Weights of a small transformer language model.
Architecture: RMSNorm before each block, rotary positions.
Each number is 50 + 10 x the weight over the matrix's rms, rounded and kept within 0 to 99. Layers, rows and columns count from 0.

# layer 8 MLP down (transposed), 512x384, rms 0.0842, rows 48-72, columns 96-191
57 54 39 26 52 52 54 44 44 33 46 45 57 59 34 47 45 49 40 45 54 40 59 62 65 72 47 45 64 37 55 42 42 49 57 40 63 78 40 58 50 36 19 34 48 71 48 57 54 37 38 37 31 57 58 48 49 42 65 45 32 48 43 34 49 45 36 39 35 67 52 61 53 45 52 50 59 64 52 52 67 46 40 44 49 56 44 62 75 36 56 42 51 49 66 50
57 47 46 49 54 54 29 48 49 43 62 44 50 48 60 42 60 37 42 60 63 49 43 32 40 58 54 61 58 40 40 61 50 29 48 46 44 30 27 41 55 45 59 31 66 47 32 32 64 39 49 43 59 46 57 47 46 50 71 59 58 54 61 48 53 34 43 56 46 64 41 53 64 45 54 52 40 41 58 62 46 55 55 51 53 36 55 57 42 53 50 47 52 53 42 51
57 25 50 55 47 43 38 45 59 55 37 48 40 34 48 51 57 46 64 47 49 60 43 55 47 57 46 46 47 35 43 44 52 62 39 52 53 60 59 39 38 45 57 56 43 66 34 53 47 53 68 49 64 37 48 60 43 43 51 41 64 53 66 48 60 42 66 46 32 42 48 64 57 49 40 45 45 50 54 43 50 34 47 35 29 57 43 49 54 54 43 61 55 51 41 48
57 56 59 58 41 56 48 51 49 57 53 38 51 54 54 55 54 37 52 78 46 62 48 48 48 58 54 59 38 62 34 61 82 41 55 55 62 52 57 50 64 37 51 54 47 55 36 57 47 45 55 51 71 55 43 60 46 55 62 31 50 51 52 45 60 49 26 48 66 50 54 53 58 58 44 35 50 41 45 47 52 44 35 45 50 40 59 49 60 41 39 47 46 44 55 51
54 31 40 49 45 42 54 51 57 56 32 54 37 39 39 47 62 46 49 45 58 44 41 55 38 44 66 60 48 54 38 46 59 41 48 50 43 32 53 44 56 42 43 55 38 29 36 50 64 39 71 48 44 33 56 63 45 45 70 53 36 44 52 44 43 48 53 46 14 58 49 47 56 61 50 58 52 55 49 47 52 54 55 64 39 32 45 46 72 52 59 44 59 55 57 42
74 81 41 72 45 41 44 39 56 64 61 47 27 52 63 58 46 50 41 60 42 47 45 44 66 53 59 50 36 51 60 60 53 49 47 52 56 52 58 49 45 40 39 42 29 47 37 40 35 59 63 58 59 55 46 54 56 58 69 44 62 36 51 56 42 69 52 30 61 50 39 61 60 42 67 43 41 32 32 43 40 42 48 41 46 45 49 41 45 56 36 47 46 58 51 53
47 58 38 42 43 45 38 53 37 50 32 43 46 48 40 53 62 51 50 63 44 60 46 67 54 44 67 40 49 53 57 55 62 41 46 56 46 67 36 71 59 50 49 65 48 46 47 38 36 33 68 56 51 62 60 44 51 63 63 42 74 55 51 62 63 55 39 61 53 76 69 58 53 65 50 21 39 48 62 27 51 57 50 33 49 45 60 51 44 63 33 62 48 55 64 37
48 53 47 53 54 64 38 45 51 43 61 42 44 59 42 54 40 64 62 65 41 49 34 44 50 63 43 43 56 69 53 55 37 51 65 55 49 24 58 47 58 46 51 58 55 39 25 43 55 68 30 37 42 63 51 30 56 37 68 65 48 34 56 49 34 34 38 37 37 44 60 43 45 35 52 52 42 51 42 61 52 39 43 59 51 50 50 46 50 48 37 46 57 49 46 39
71 42 64 62 46 41 49 42 41 38 48 50 36 77 63 74 47 55 38 37 57 47 53 50 59 52 70 55 48 38 47 54 51 48 45 46 38 52 48 45 49 61 39 38 48 53 39 62 61 45 52 53 67 54 51 61 67 53 72 72 31 62 40 47 59 66 53 43 47 48 57 54 60 41 44 34 47 37 41 42 63 35 47 43 56 32 40 53 59 63 41 51 34 46 52 55
45 55 52 55 36 64 43 50 52 46 50 57 53 51 51 55 55 57 46 45 57 68 45 59 50 58 44 71 52 49 54 61 32 61 44 45 55 43 64 61 54 45 51 42 46 52 56 48 54 45 48 47 33 56 46 52 55 40 57 53 51 59 52 48 55 45 46 60 46 47 57 49 35 48 61 44 51 60 59 40 29 43 53 45 49 55 57 52 54 57 39 41 45 56 53 64
55 52 52 44 70 60 54 60 47 63 61 59 45 52 49 72 50 33 43 34 44 48 47 47 51 52 60 44 41 54 42 59 46 50 48 46 61 30 46 43 55 47 50 40 53 43 41 47 63 51 53 57 47 50 51 51 53 33 36 49 61 63 66 56 53 33 27 46 61 45 38 65 45 50 70 53 65 81 41 56 48 52 56 67 55 24 51 53 38 51 63 52 68 61 55 40
55 54 45 51 55 32 43 47 66 53 49 30 43 43 40 56 54 48 54 52 31 52 51 70 47 60 55 50 53 42 40 65 67 36 64 49 36 18 37 56 52 50 49 37 58 44 58 66 44 69 45 50 46 61 40 54 41 60 55 73 60 27 16 47 59 44 51 43 37 49 59 51 58 39 70 66 46 62 57 39 49 51 45 64 39 24 53 47 34 27 66 64 64 59 47 33
58 36 68 69 55 45 43 49 46 48 44 50 63 60 36 40 45 52 52 63 56 61 25 67 69 69 53 39 43 43 45 57 68 30 35 46 57 53 38 49 63 43 44 38 38 51 41 53 59 26 57 55 47 60 50 59 57 54 57 64 51 47 52 57 67 58 57 57 53 59 65 46 75 46 64 49 48 37 45 49 53 41 66 65 66 49 51 64 51 64 50 49 45 54 52 46
46 38 46 65 57 53 44 52 46 43 47 40 72 40 36 53 30 43 38 58 65 14 50 45 56 48 51 59 43 46 53 66 57 52 45 59 44 56 57 40 63 47 52 51 43 50 51 61 49 30 52 45 64 41 54 54 53 43 41 35 35 40 55 50 66 47 38 39 59 58 45 38 56 48 51 45 62 51 60 38 61 40 40 65 38 54 36 45 46 46 49 53 32 40 68 62
50 54 42 50 42 55 56 46 57 43 46 48 36 54 38 61 62 50 58 49 52 45 55 46 57 42 54 40 39 38 38 55 55 59 67 48 36 40 53 45 36 53 32 35 46 30 56 47 43 38 58 32 55 34 36 60 61 41 43 44 63 51 50 21 36 45 55 51 32 44 60 55 61 45 59 56 56 51 32 51 52 56 57 43 49 45 37 46 56 50 62 37 26 48 55 61
52 35 39 59 55 27 38 60 48 62 64 49 45 48 62 37 43 40 49 56 44 52 50 36 54 46 56 49 40 48 46 38 36 60 53 43 26 48 42 30 52 49 36 46 33 42 47 28 60 50 56 55 44 65 63 52 57 63 58 46 34 54 59 53 63 51 22 54 49 73 47 45 56 46 55 37 60 49 48 57 64 46 49 52 35 60 47 38 53 48 52 48 34 48 42 60
45 50 50 67 51 49 68 61 56 52 55 53 65 44 54 50 39 41 48 53 30 49 52 36 62 41 45 35 38 49 70 49 41 53 49 48 47 43 52 66 56 34 47 34 54 58 59 56 45 48 41 54 56 49 54 50 68 50 36 43 46 60 64 44 34 61 41 45 36 55 49 33 45 51 66 51 65 51 48 64 40 51 54 52 55 73 48 48 53 42 43 56 49 48 42 68
49 43 31 59 51 57 39 52 46 71 42 23 61 37 43 61 47 61 25 63 63 58 26 32 44 37 49 41 48 50 57 46 51 40 54 33 40 36 39 47 60 33 31 56 39 41 53 48 37 61 61 59 41 46 51 50 55 60 46 44 56 38 39 56 36 67 59 67 43 49 51 56 63 36 49 37 47 39 59 52 64 50 58 65 37 63 76 45 46 32 45 60 43 57 46 34
43 67 74 46 59 53 49 45 63 50 33 60 60 68 41 68 59 52 42 41 50 54 56 39 44 65 54 57 56 61 57 59 62 24 52 65 56 48 62 42 51 54 54 49 45 44 55 52 43 56 65 67 54 43 52 37 45 42 44 42 42 44 49 33 50 49 40 39 74 53 47 53 46 41 53 31 61 52 51 59 59 63 36 44 50 52 43 67 54 49 48 50 58 38 50 73
48 58 61 50 60 65 59 54 47 54 44 43 51 45 48 45 42 57 51 42 62 52 53 61 47 51 45 48 54 59 51 48 33 56 45 56 67 61 42 65 44 53 48 59 45 50 50 54 45 50 36 50 42 36 53 40 50 51 55 60 43 48 50 34 43 43 30 52 49 59 61 62 47 59 61 46 51 63 53 48 47 32 50 48 42 55 56 43 57 43 48 50 56 54 52 55
31 40 43 49 50 31 50 50 45 44 45 46 59 54 50 54 48 46 28 62 74 52 44 50 53 29 62 52 41 65 42 52 51 62 46 57 51 45 39 47 49 46 44 30 41 42 66 42 33 37 42 50 57 43 60 45 42 39 50 35 43 62 61 28 68 55 46 55 57 45 33 62 50 43 54 56 63 53 46 39 56 34 61 64 64 44 44 52 75 46 60 57 48 48 55 56
39 50 57 65 38 51 39 61 42 44 39 60 52 36 67 41 56 43 67 30 36 46 40 62 67 54 47 25 13 50 81 47 51 46 25 53 38 39 45 53 52 49 51 35 46 42 59 53 37 63 54 54 35 57 24 40 43 44 45 54 46 63 60 53 46 54 53 42 76 25 54 62 39 47 49 42 62 67 39 75 37 49 82 43 49 53 35 36 50 52 66 55 46 33 42 40
50 53 42 64 43 40 62 58 54 52 43 57 51 53 58 59 66 72 59 50 46 48 51 49 70 42 59 44 33 42 50 44 45 52 41 27 51 44 63 49 71 39 62 47 64 45 61 63 45 37 55 61 51 40 63 53 60 65 47 59 50 48 46 50 45 32 41 41 46 46 34 44 48 47 47 49 52 57 42 42 57 60 47 72 52 37 63 37 71 65 56 50 36 27 44 61
50 41 51 58 56 48 30 44 51 39 42 65 52 56 44 64 39 29 48 45 51 40 61 52 49 30 40 68 45 51 57 42 55 57 51 59 45 45 48 51 55 50 44 40 52 57 60 58 58 48 59 61 41 58 44 49 52 47 62 71 74 54 52 61 67 53 56 59 54 37 44 48 28 49 57 43 33 46 75 32 43 35 43 67 43 52 39 49 41 44 65 53 55 46 50 57
53 40 35 45 47 42 50 44 38 70 34 38 45 40 59 50 45 21 49 38 56 42 48 34 61 56 47 70 65 46 54 42 50 70 61 48 47 47 63 47 66 52 57 31 47 69 52 56 43 31 49 53 52 46 47 49 55 40 49 47 53 57 59 61 62 38 50 51 50 52 42 48 73 55 54 55 56 50 54 29 54 49 49 70 51 58 52 57 45 63 34 61 49 50 43 50
# layer 8 MLP gate, 512x384, rms 0.109, rows 49-72, columns 96-191
59 47 60 37 51 53 49 45 40 64 54 67 38 45 49 75 65 57 44 48 53 38 66 58 64 22 51 59 31 41 46 43 39 54 56 55 39 65 64 36 42 43 54 35 37 44 59 59 54 67 66 48 51 50 68 65 46 59 35 31 37 49 53 60 55 60 44 60 37 60 40 49 59 52 52 59 49 62 62 38 58 56 42 34 40 49 64 57 55 45 64 58 62 50 60 53
71 53 68 51 29 50 48 50 50 73 50 48 72 53 55 43 55 51 60 53 48 61 41 55 70 55 31 53 65 67 61 54 53 47 52 54 49 45 54 46 40 53 49 51 53 34 55 52 47 55 47 54 49 50 49 40 38 48 38 51 39 66 44 37 47 39 78 38 53 61 47 47 54 46 58 64 37 32 41 47 40 46 49 50 63 64 63 33 46 53 54 67 58 48 54 46
40 51 41 48 61 47 62 45 49 38 73 49 62 49 48 41 48 62 54 60 43 71 48 71 68 51 39 59 68 46 47 54 65 53 61 47 54 54 61 49 30 56 53 50 46 57 48 50 42 67 29 49 62 44 37 58 57 61 59 52 58 62 73 48 57 47 26 50 40 41 60 47 43 62 53 51 44 54 59 43 56 58 30 51 63 40 40 39 65 48 55 47 40 33 52 51
42 50 48 58 51 43 59 36 58 37 40 65 42 44 59 68 56 45 56 69 45 53 57 57 66 66 54 59 50 41 52 47 41 48 54 60 39 51 42 38 49 61 54 42 54 48 48 52 76 52 62 54 52 69 59 44 46 32 54 50 58 56 59 43 57 56 42 52 42 48 62 46 51 68 63 44 67 51 47 36 43 44 40 45 38 55 62 33 52 42 62 62 70 34 54 54
53 37 49 57 71 54 45 60 62 52 69 63 45 46 47 60 47 49 47 52 59 70 73 66 44 35 40 47 47 44 38 18 57 62 60 49 59 52 51 61 50 43 37 51 57 63 43 78 64 68 54 29 59 37 51 57 45 50 42 49 68 66 25 54 47 57 52 47 69 38 65 70 55 70 38 54 38 42 55 59 69 44 54 57 50 67 53 29 69 16 50 68 33 47 50 47
59 54 68 33 57 37 73 66 36 69 52 42 44 64 69 54 63 40 53 40 62 48 60 45 66 52 61 51 26 36 27 62 56 59 54 14 51 41 73 43 45 41 50 30 62 45 70 53 68 52 27 29 49 49 58 55 71 59 57 37 19 60 65 85 37 60 21 44 32 57 56 34 56 49 32 66 49 62 50 58 57 39 52 72 64 40 44 48 30 47 49 49 57 56 49 46
42 63 46 62 56 42 51 41 29 47 48 38 48 48 52 36 53 50 49 61 54 49 41 55 42 72 65 52 41 49 58 46 40 53 59 59 44 57 42 37 42 44 56 45 40 46 51 44 59 50 47 39 25 68 38 47 41 60 62 45 57 50 52 66 38 42 36 56 49 36 52 55 57 55 58 57 32 68 60 62 58 43 44 52 53 49 44 42 50 60 46 47 53 52 50 47
41 77 44 64 61 57 49 46 53 47 51 50 54 43 49 52 49 48 50 53 54 63 32 45 39 48 43 60 51 65 45 42 56 56 57 44 51 65 54 33 47 48 61 66 57 44 62 50 39 57 49 58 40 41 57 28 42 54 56 24 61 65 40 56 67 65 43 47 37 55 43 38 56 62 56 57 53 58 37 56 43 52 65 46 51 41 46 64 50 37 72 41 57 56 64 41
56 53 64 37 61 47 51 58 45 40 43 55 47 53 59 68 43 61 41 46 44 61 48 37 60 70 55 55 35 59 52 34 50 67 30 38 45 69 53 44 27 51 55 39 44 54 49 55 60 56 51 45 53 58 62 45 66 48 44 35 51 67 50 47 51 68 38 44 54 50 46 55 49 51 39 65 37 53 48 67 38 47 35 59 53 52 63 47 48 61 76 45 30 46 43 61
57 46 41 55 53 49 47 44 57 42 52 52 22 46 47 38 51 53 48 46 47 29 58 43 46 48 48 56 57 44 39 45 43 59 72 37 51 31 47 65 49 63 46 50 50 56 26 58 53 67 62 63 32 48 37 61 50 43 46 53 68 42 33 58 59 34 45 37 49 58 54 54 61 34 39 53 59 46 53 42 48 65 44 49 38 48 50 54 39 41 71 56 56 35 54 68
60 54 64 48 60 53 59 39 58 30 46 50 43 47 64 61 41 49 74 42 59 67 63 39 50 46 72 42 44 26 28 29 60 65 42 39 54 55 61 68 48 52 41 48 49 50 40 56 55 43 59 47 50 44 42 47 60 32 37 41 54 51 48 55 54 51 26 63 45 53 50 43 44 50 47 28 67 44 50 48 60 39 28 55 24 55 36 66 31 52 52 45 51 45 42 54
58 47 56 38 51 33 32 33 37 53 44 62 55 49 39 58 59 67 35 17 51 60 43 41 53 48 55 52 42 41 59 37 45 51 48 42 69 60 50 52 49 49 49 48 51 60 57 48 50 63 32 43 47 42 41 47 68 52 36 44 47 65 54 49 69 57 67 51 58 56 52 69 58 44 30 40 30 67 69 69 57 43 61 38 35 58 29 57 19 52 53 73 38 45 54 48
60 64 42 56 50 49 33 61 72 51 38 66 63 63 52 60 62 47 32 46 51 58 53 52 53 49 63 51 50 42 39 37 56 56 43 31 48 61 49 59 46 57 68 50 50 63 44 64 53 58 54 40 42 44 72 56 62 31 47 18 55 43 38 76 43 45 48 36 42 36 38 70 82 39 48 31 49 37 40 50 53 43 37 41 39 70 49 41 51 35 49 73 57 38 42 54
58 45 41 49 47 52 51 56 70 60 48 55 46 54 77 66 58 48 32 44 57 56 45 57 54 30 61 51 57 39 30 59 48 61 47 45 42 27 72 45 61 66 45 54 65 51 57 53 55 59 67 41 60 33 31 62 49 51 30 63 56 55 54 64 67 52 33 40 56 42 59 48 62 39 37 31 51 56 58 56 58 38 71 36 54 64 56 49 53 52 53 58 47 28 50 71
59 41 51 46 43 51 63 37 36 59 44 80 36 58 53 60 51 67 55 68 52 61 38 39 57 55 60 41 28 57 43 45 46 64 56 35 46 48 44 49 36 34 54 53 50 48 54 34 50 41 40 57 52 50 71 33 49 37 49 42 47 48 53 37 58 45 22 63 83 75 43 59 55 46 52 56 55 63 41 56 46 43 44 60 56 45 46 40 41 52 44 63 75 61 20 56
58 64 31 42 51 43 41 48 31 40 58 40 48 62 61 58 33 49 50 55 45 50 43 49 45 50 55 43 44 43 43 61 47 65 41 32 60 35 48 52 49 59 47 36 63 34 58 53 51 57 51 46 54 55 56 55 58 43 38 57 46 55 47 58 48 48 43 53 52 67 40 50 59 60 50 42 67 54 50 39 47 36 56 63 46 53 50 41 46 65 53 59 55 46 54 48
45 56 32 62 63 51 38 44 39 68 31 50 56 52 53 39 53 60 42 39 53 56 37 45 64 56 38 55 36 60 37 53 43 63 67 57 17 68 32 37 57 47 55 29 70 44 51 62 47 49 57 59 40 42 37 44 38 65 54 19 49 48 61 51 65 49 48 55 53 36 51 64 69 34 67 59 32 46 47 71 47 47 69 34 29 52 60 71 69 36 49 51 41 39 51 54
47 61 46 38 63 50 53 47 41 39 49 37 58 46 62 36 43 60 58 45 42 51 48 63 37 55 52 31 60 62 46 59 61 58 79 42 60 63 54 39 49 50 63 81 59 36 53 52 54 40 19 43 47 52 60 57 41 60 34 24 65 53 43 48 54 26 58 60 74 65 42 72 45 56 41 45 46 45 49 40 62 45 72 63 44 64 56 48 35 51 47 73 46 43 56 52
46 41 49 56 44 32 46 71 40 64 39 54 52 66 58 54 58 43 47 49 57 49 48 55 50 34 62 30 39 47 78 53 56 56 43 44 38 46 45 57 41 54 40 58 64 65 46 54 65 43 49 36 36 47 49 57 57 47 51 43 44 66 46 71 64 53 64 33 54 32 61 58 74 57 45 45 51 39 37 32 43 49 36 44 49 60 47 25 45 55 33 70 43 39 25 38
54 54 57 48 34 50 48 35 42 52 52 42 52 64 52 51 58 45 73 55 45 52 68 48 43 53 54 49 44 44 60 59 55 50 58 39 51 54 46 42 66 53 40 55 59 44 62 45 43 47 45 59 38 60 52 54 55 22 64 48 54 41 56 55 48 52 43 47 50 37 47 58 65 53 51 54 37 50 54 59 59 58 29 36 45 50 48 42 53 56 49 67 70 68 48 31
52 62 49 53 62 71 32 54 63 59 51 54 41 59 72 41 40 33 58 26 66 34 58 35 71 43 20 56 53 43 37 36 53 61 57 64 30 50 44 50 51 49 54 49 48 72 57 59 45 57 35 61 54 66 45 58 58 52 49 46 57 52 38 53 61 36 34 35 47 40 66 33 50 47 56 52 63 51 58 67 60 42 43 60 46 47 49 38 38 55 34 47 33 38 46 48
36 41 44 46 30 50 73 49 55 43 52 53 50 60 56 63 32 32 38 39 51 57 49 43 63 48 39 44 44 36 40 49 49 60 37 59 64 48 57 43 65 44 44 36 57 60 72 40 29 56 48 51 51 45 45 59 65 36 49 43 56 49 53 43 52 56 49 53 41 70 41 24 50 72 35 52 52 29 56 34 65 59 54 55 42 62 69 36 52 55 38 46 40 52 49 65
44 43 52 44 59 46 59 53 39 37 44 68 65 40 42 63 56 56 58 55 55 70 47 27 46 55 44 42 46 47 54 24 54 76 52 51 59 45 40 46 38 50 59 58 52 51 57 44 65 46 43 50 40 41 74 41 59 50 65 37 68 50 47 44 45 36 43 47 53 49 39 58 56 48 49 63 42 66 62 53 49 36 39 49 61 48 55 39 51 51 31 61 37 63 52 44
66 62 40 59 55 56 46 58 24 66 36 60 41 44 54 56 49 15 47 37 36 34 64 24 78 61 40 63 78 50 51 58 48 69 64 40 65 51 61 43 47 57 49 56 47 68 46 61 54 46 57 69 40 50 56 41 47 49 54 37 51 39 70 61 46 37 41 59 56 56 45 50 58 41 55 55 42 52 54 35 41 35 45 73 43 67 27 52 46 58 50 44 64 57 40 48
# layer 8 MLP up, 512x384, rms 0.112, rows 49-72, columns 96-191
41 29 52 44 66 55 41 49 40 49 50 62 21 37 48 44 82 50 29 64 54 33 67 53 26 44 62 73 36 35 38 51 47 49 55 54 54 61 40 52 34 60 47 40 45 34 24 40 38 37 70 40 46 39 58 54 50 66 56 52 46 39 47 46 41 43 53 65 37 49 43 62 57 36 41 51 40 67 52 52 49 63 54 58 57 44 62 55 60 59 52 64 51 70 49 36
65 58 69 60 54 45 49 57 53 38 52 44 62 59 41 52 49 33 67 51 54 56 55 59 74 39 44 54 77 64 54 32 48 49 54 60 53 45 52 54 53 47 57 47 47 45 44 67 42 61 38 46 58 43 57 33 53 43 40 46 53 56 64 50 50 49 50 43 51 56 49 44 40 55 58 44 46 43 40 37 55 53 55 56 47 68 44 39 49 65 43 53 51 63 50 34
57 33 43 32 49 33 36 39 39 58 38 37 51 56 52 47 58 68 50 47 56 55 38 33 37 45 68 54 45 39 44 50 42 44 52 53 40 65 46 52 50 45 49 51 26 41 54 66 53 46 54 45 41 63 34 63 46 54 67 54 52 51 36 52 51 42 57 63 47 49 65 63 52 60 48 52 53 72 50 58 47 68 33 56 45 68 37 55 60 53 60 37 35 59 61 54
30 53 48 55 56 49 54 50 45 48 31 39 53 28 46 51 78 63 37 56 43 41 56 57 51 72 48 59 56 54 48 54 44 41 55 42 59 53 43 51 48 60 67 50 54 29 37 41 64 36 66 53 47 48 47 54 35 47 51 53 53 57 64 44 55 50 55 53 34 61 42 42 39 42 50 48 58 52 45 33 66 57 49 65 39 47 48 41 49 38 39 52 66 45 62 58
36 58 49 42 48 73 43 48 43 65 50 54 70 45 33 26 58 54 45 47 44 45 47 46 59 46 40 47 53 30 54 39 53 49 61 65 36 34 34 44 46 61 53 50 42 61 57 76 51 44 33 54 38 54 66 42 40 31 57 49 63 35 44 39 42 31 55 52 59 60 75 53 35 60 44 27 37 31 61 62 27 34 56 48 67 47 64 56 49 37 47 49 47 44 32 50
55 44 53 79 36 55 52 67 46 55 65 80 64 34 26 43 39 43 39 56 51 52 44 38 43 37 39 59 53 42 38 51 41 50 64 65 40 30 51 42 53 55 54 49 42 49 42 65 61 53 48 60 47 58 24 41 51 63 56 49 59 41 46 26 53 28 65 43 43 52 49 51 35 33 63 57 51 53 61 36 55 37 32 60 51 63 55 50 42 27 49 54 38 41 46 45
70 57 47 46 49 53 49 54 47 43 54 64 35 47 48 61 41 59 53 57 48 53 61 59 55 44 39 43 43 51 40 51 46 58 45 51 39 33 58 56 63 62 32 50 42 56 41 52 56 63 57 58 55 42 66 37 57 36 45 62 35 57 48 58 63 58 49 42 64 59 52 45 44 42 49 36 45 43 42 52 47 45 44 53 52 51 59 48 36 32 66 52 50 49 43 51
37 69 42 74 62 54 40 65 57 44 47 50 59 48 50 42 58 44 43 47 49 52 41 35 28 39 58 55 68 74 41 43 40 34 71 53 47 61 49 42 50 63 51 77 55 52 50 49 59 59 38 53 40 41 43 39 47 57 84 43 59 46 40 48 56 50 49 47 46 58 48 35 58 58 62 56 37 64 35 37 54 42 60 37 59 45 60 72 55 48 52 53 52 49 68 50
66 54 58 58 53 44 52 58 63 59 50 45 44 57 39 55 54 48 33 59 49 56 42 54 37 58 57 55 38 48 53 43 59 55 56 44 56 60 57 62 53 53 42 38 67 66 51 65 53 66 39 30 65 38 51 67 32 54 58 34 33 52 55 49 48 38 50 44 42 30 47 49 49 63 34 45 53 56 54 52 63 38 41 59 66 56 42 24 38 51 58 52 61 45 57 42
60 44 44 53 38 35 35 44 62 42 68 35 54 48 40 38 54 55 52 63 68 40 47 33 35 37 31 47 40 52 46 46 58 32 55 56 50 51 50 40 50 25 50 46 35 47 50 46 43 56 63 30 38 51 33 55 42 59 59 43 47 40 55 67 62 63 50 40 54 63 48 64 58 52 34 44 39 43 60 60 59 43 65 57 56 55 61 54 42 57 39 61 32 38 45 40
47 47 51 57 24 43 50 50 42 57 41 49 54 56 54 58 29 42 58 34 51 52 37 60 48 52 60 61 55 52 59 31 58 38 38 50 39 56 56 56 56 49 66 50 49 52 50 28 56 35 45 55 56 40 47 44 62 58 46 42 35 72 53 46 58 61 28 42 54 39 45 49 63 65 56 47 55 50 38 36 55 54 53 37 46 52 64 57 37 50 52 40 68 64 46 60
46 46 75 48 52 37 41 57 44 39 35 54 71 62 60 62 70 59 35 55 61 53 34 42 52 56 41 62 57 42 49 61 68 51 49 49 72 49 49 63 55 54 55 55 63 55 46 51 58 42 37 53 46 46 45 58 62 57 48 57 65 58 37 65 62 34 54 47 54 48 53 50 61 35 51 53 43 62 55 59 45 31 45 48 56 54 49 55 24 57 46 59 36 40 65 37
60 29 55 32 50 60 69 51 41 38 46 56 43 40 49 57 58 56 35 54 32 57 43 59 43 20 55 60 45 45 66 61 42 45 45 42 52 34 59 70 53 59 52 43 56 37 68 36 48 46 63 56 56 52 67 39 61 55 48 66 49 50 67 43 67 56 43 60 60 44 66 56 42 46 52 55 46 59 51 52 77 52 71 47 48 58 55 52 25 54 50 49 49 57 45 60
62 46 52 40 41 40 58 49 45 49 44 37 50 85 44 55 56 42 53 59 39 61 58 59 52 53 53 54 41 54 66 48 60 34 50 40 28 50 61 43 55 32 46 38 28 48 64 52 69 43 45 59 46 58 60 55 71 51 49 57 45 61 49 42 66 62 66 36 45 57 65 54 44 63 40 60 50 56 50 45 39 65 49 66 71 42 40 60 59 52 69 48 39 69 59 46
46 51 53 34 52 18 44 53 34 60 33 66 49 60 63 57 76 49 58 46 60 71 37 60 66 46 63 47 56 49 34 49 62 62 51 31 59 54 68 57 40 68 46 46 55 67 81 52 42 58 51 30 44 62 47 46 58 54 45 44 44 47 56 64 47 70 51 40 46 55 53 45 58 34 54 46 43 56 40 48 54 59 33 56 55 64 41 57 34 22 53 44 53 62 55 49
55 45 36 45 40 45 69 48 57 57 50 62 56 48 45 43 56 49 45 40 37 41 54 46 58 48 44 47 47 49 79 42 42 48 56 56 38 50 61 57 66 47 42 47 64 65 47 59 56 43 56 53 62 46 54 43 60 55 47 39 49 62 60 48 56 55 68 46 57 50 59 32 54 32 52 48 45 39 48 55 58 48 64 53 49 66 37 27 57 39 44 52 48 47 40 66
36 58 44 44 39 47 32 37 46 63 54 65 58 53 57 51 61 39 13 31 40 47 45 48 77 55 40 67 41 39 61 53 45 35 55 52 36 41 44 49 67 45 40 60 49 45 32 63 61 43 45 59 45 47 47 62 45 45 45 54 65 66 54 34 30 57 35 29 60 62 59 41 49 37 43 49 47 69 53 59 50 30 43 47 71 33 50 66 62 57 52 66 46 42 41 55
48 47 23 58 58 38 73 34 31 31 45 45 37 46 63 58 49 51 64 52 55 60 49 51 65 62 64 43 48 31 41 50 53 64 41 48 47 47 51 53 38 43 55 39 63 30 43 50 48 57 36 47 58 60 49 52 54 57 34 54 56 52 56 55 41 56 54 63 56 58 36 46 60 46 54 52 42 58 53 36 51 47 64 59 40 68 37 45 49 51 53 62 66 39 55 39
55 54 37 47 60 40 51 59 48 56 41 54 70 48 33 28 53 62 47 44 35 51 56 48 39 56 38 46 52 49 69 51 42 28 46 50 57 54 37 56 72 56 57 56 53 49 50 55 33 42 35 42 54 43 45 38 36 44 62 65 69 49 47 49 58 41 71 49 44 68 57 50 48 71 40 63 32 40 47 76 49 87 68 49 49 48 38 41 67 42 44 38 40 54 63 41
44 54 53 46 52 26 26 46 42 57 45 49 54 53 44 55 55 58 41 49 50 50 47 35 41 42 44 42 52 45 52 61 73 42 52 50 63 43 58 45 54 50 47 61 54 48 53 45 44 39 47 48 23 64 64 43 29 40 66 41 55 56 36 61 43 40 52 59 61 37 44 53 58 47 44 47 39 49 61 48 44 60 49 45 54 44 52 35 42 45 57 66 48 54 36 37
71 57 43 36 59 50 75 52 46 46 44 48 49 52 42 49 47 46 70 49 20 59 54 53 54 39 53 40 65 58 27 46 72 56 39 45 50 51 49 63 45 48 48 58 52 52 50 35 39 67 58 34 62 44 66 49 45 55 48 37 60 50 49 60 47 72 58 52 42 53 45 42 44 61 61 49 46 34 33 41 41 53 45 46 30 51 62 54 51 48 41 69 43 57 45 59
42 47 54 48 61 67 50 38 26 56 48 38 40 42 49 45 51 42 38 82 53 39 60 52 46 49 61 60 47 65 73 60 52 35 50 30 25 58 43 76 53 54 27 46 40 29 46 59 50 60 59 34 35 35 56 53 40 52 45 38 22 64 57 49 58 65 57 40 56 52 46 46 62 47 46 56 57 68 60 38 31 41 42 46 45 55 35 67 56 50 72 52 53 40 56 43
42 41 43 53 34 55 45 56 66 37 45 40 63 49 51 62 36 45 34 40 37 39 54 27 53 52 44 54 60 59 59 49 58 59 55 36 59 57 41 55 65 54 47 52 56 76 34 40 51 41 46 58 75 56 57 38 42 57 48 29 31 63 63 34 50 54 39 43 38 42 46 47 53 29 69 51 57 56 47 50 51 48 57 63 44 57 42 43 53 66 36 47 42 52 47 47
41 49 69 34 44 43 50 40 54 29 49 43 47 59 26 56 40 89 42 55 52 70 32 56 41 44 63 37 37 41 60 44 45 43 61 46 49 59 26 51 40 43 51 46 41 42 39 58 41 65 47 45 63 60 71 46 43 51 63 52 57 41 52 50 48 58 40 30 49 44 45 60 26 51 59 44 58 58 57 49 63 43 40 28 42 54 58 49 47 37 59 51 47 50 63 43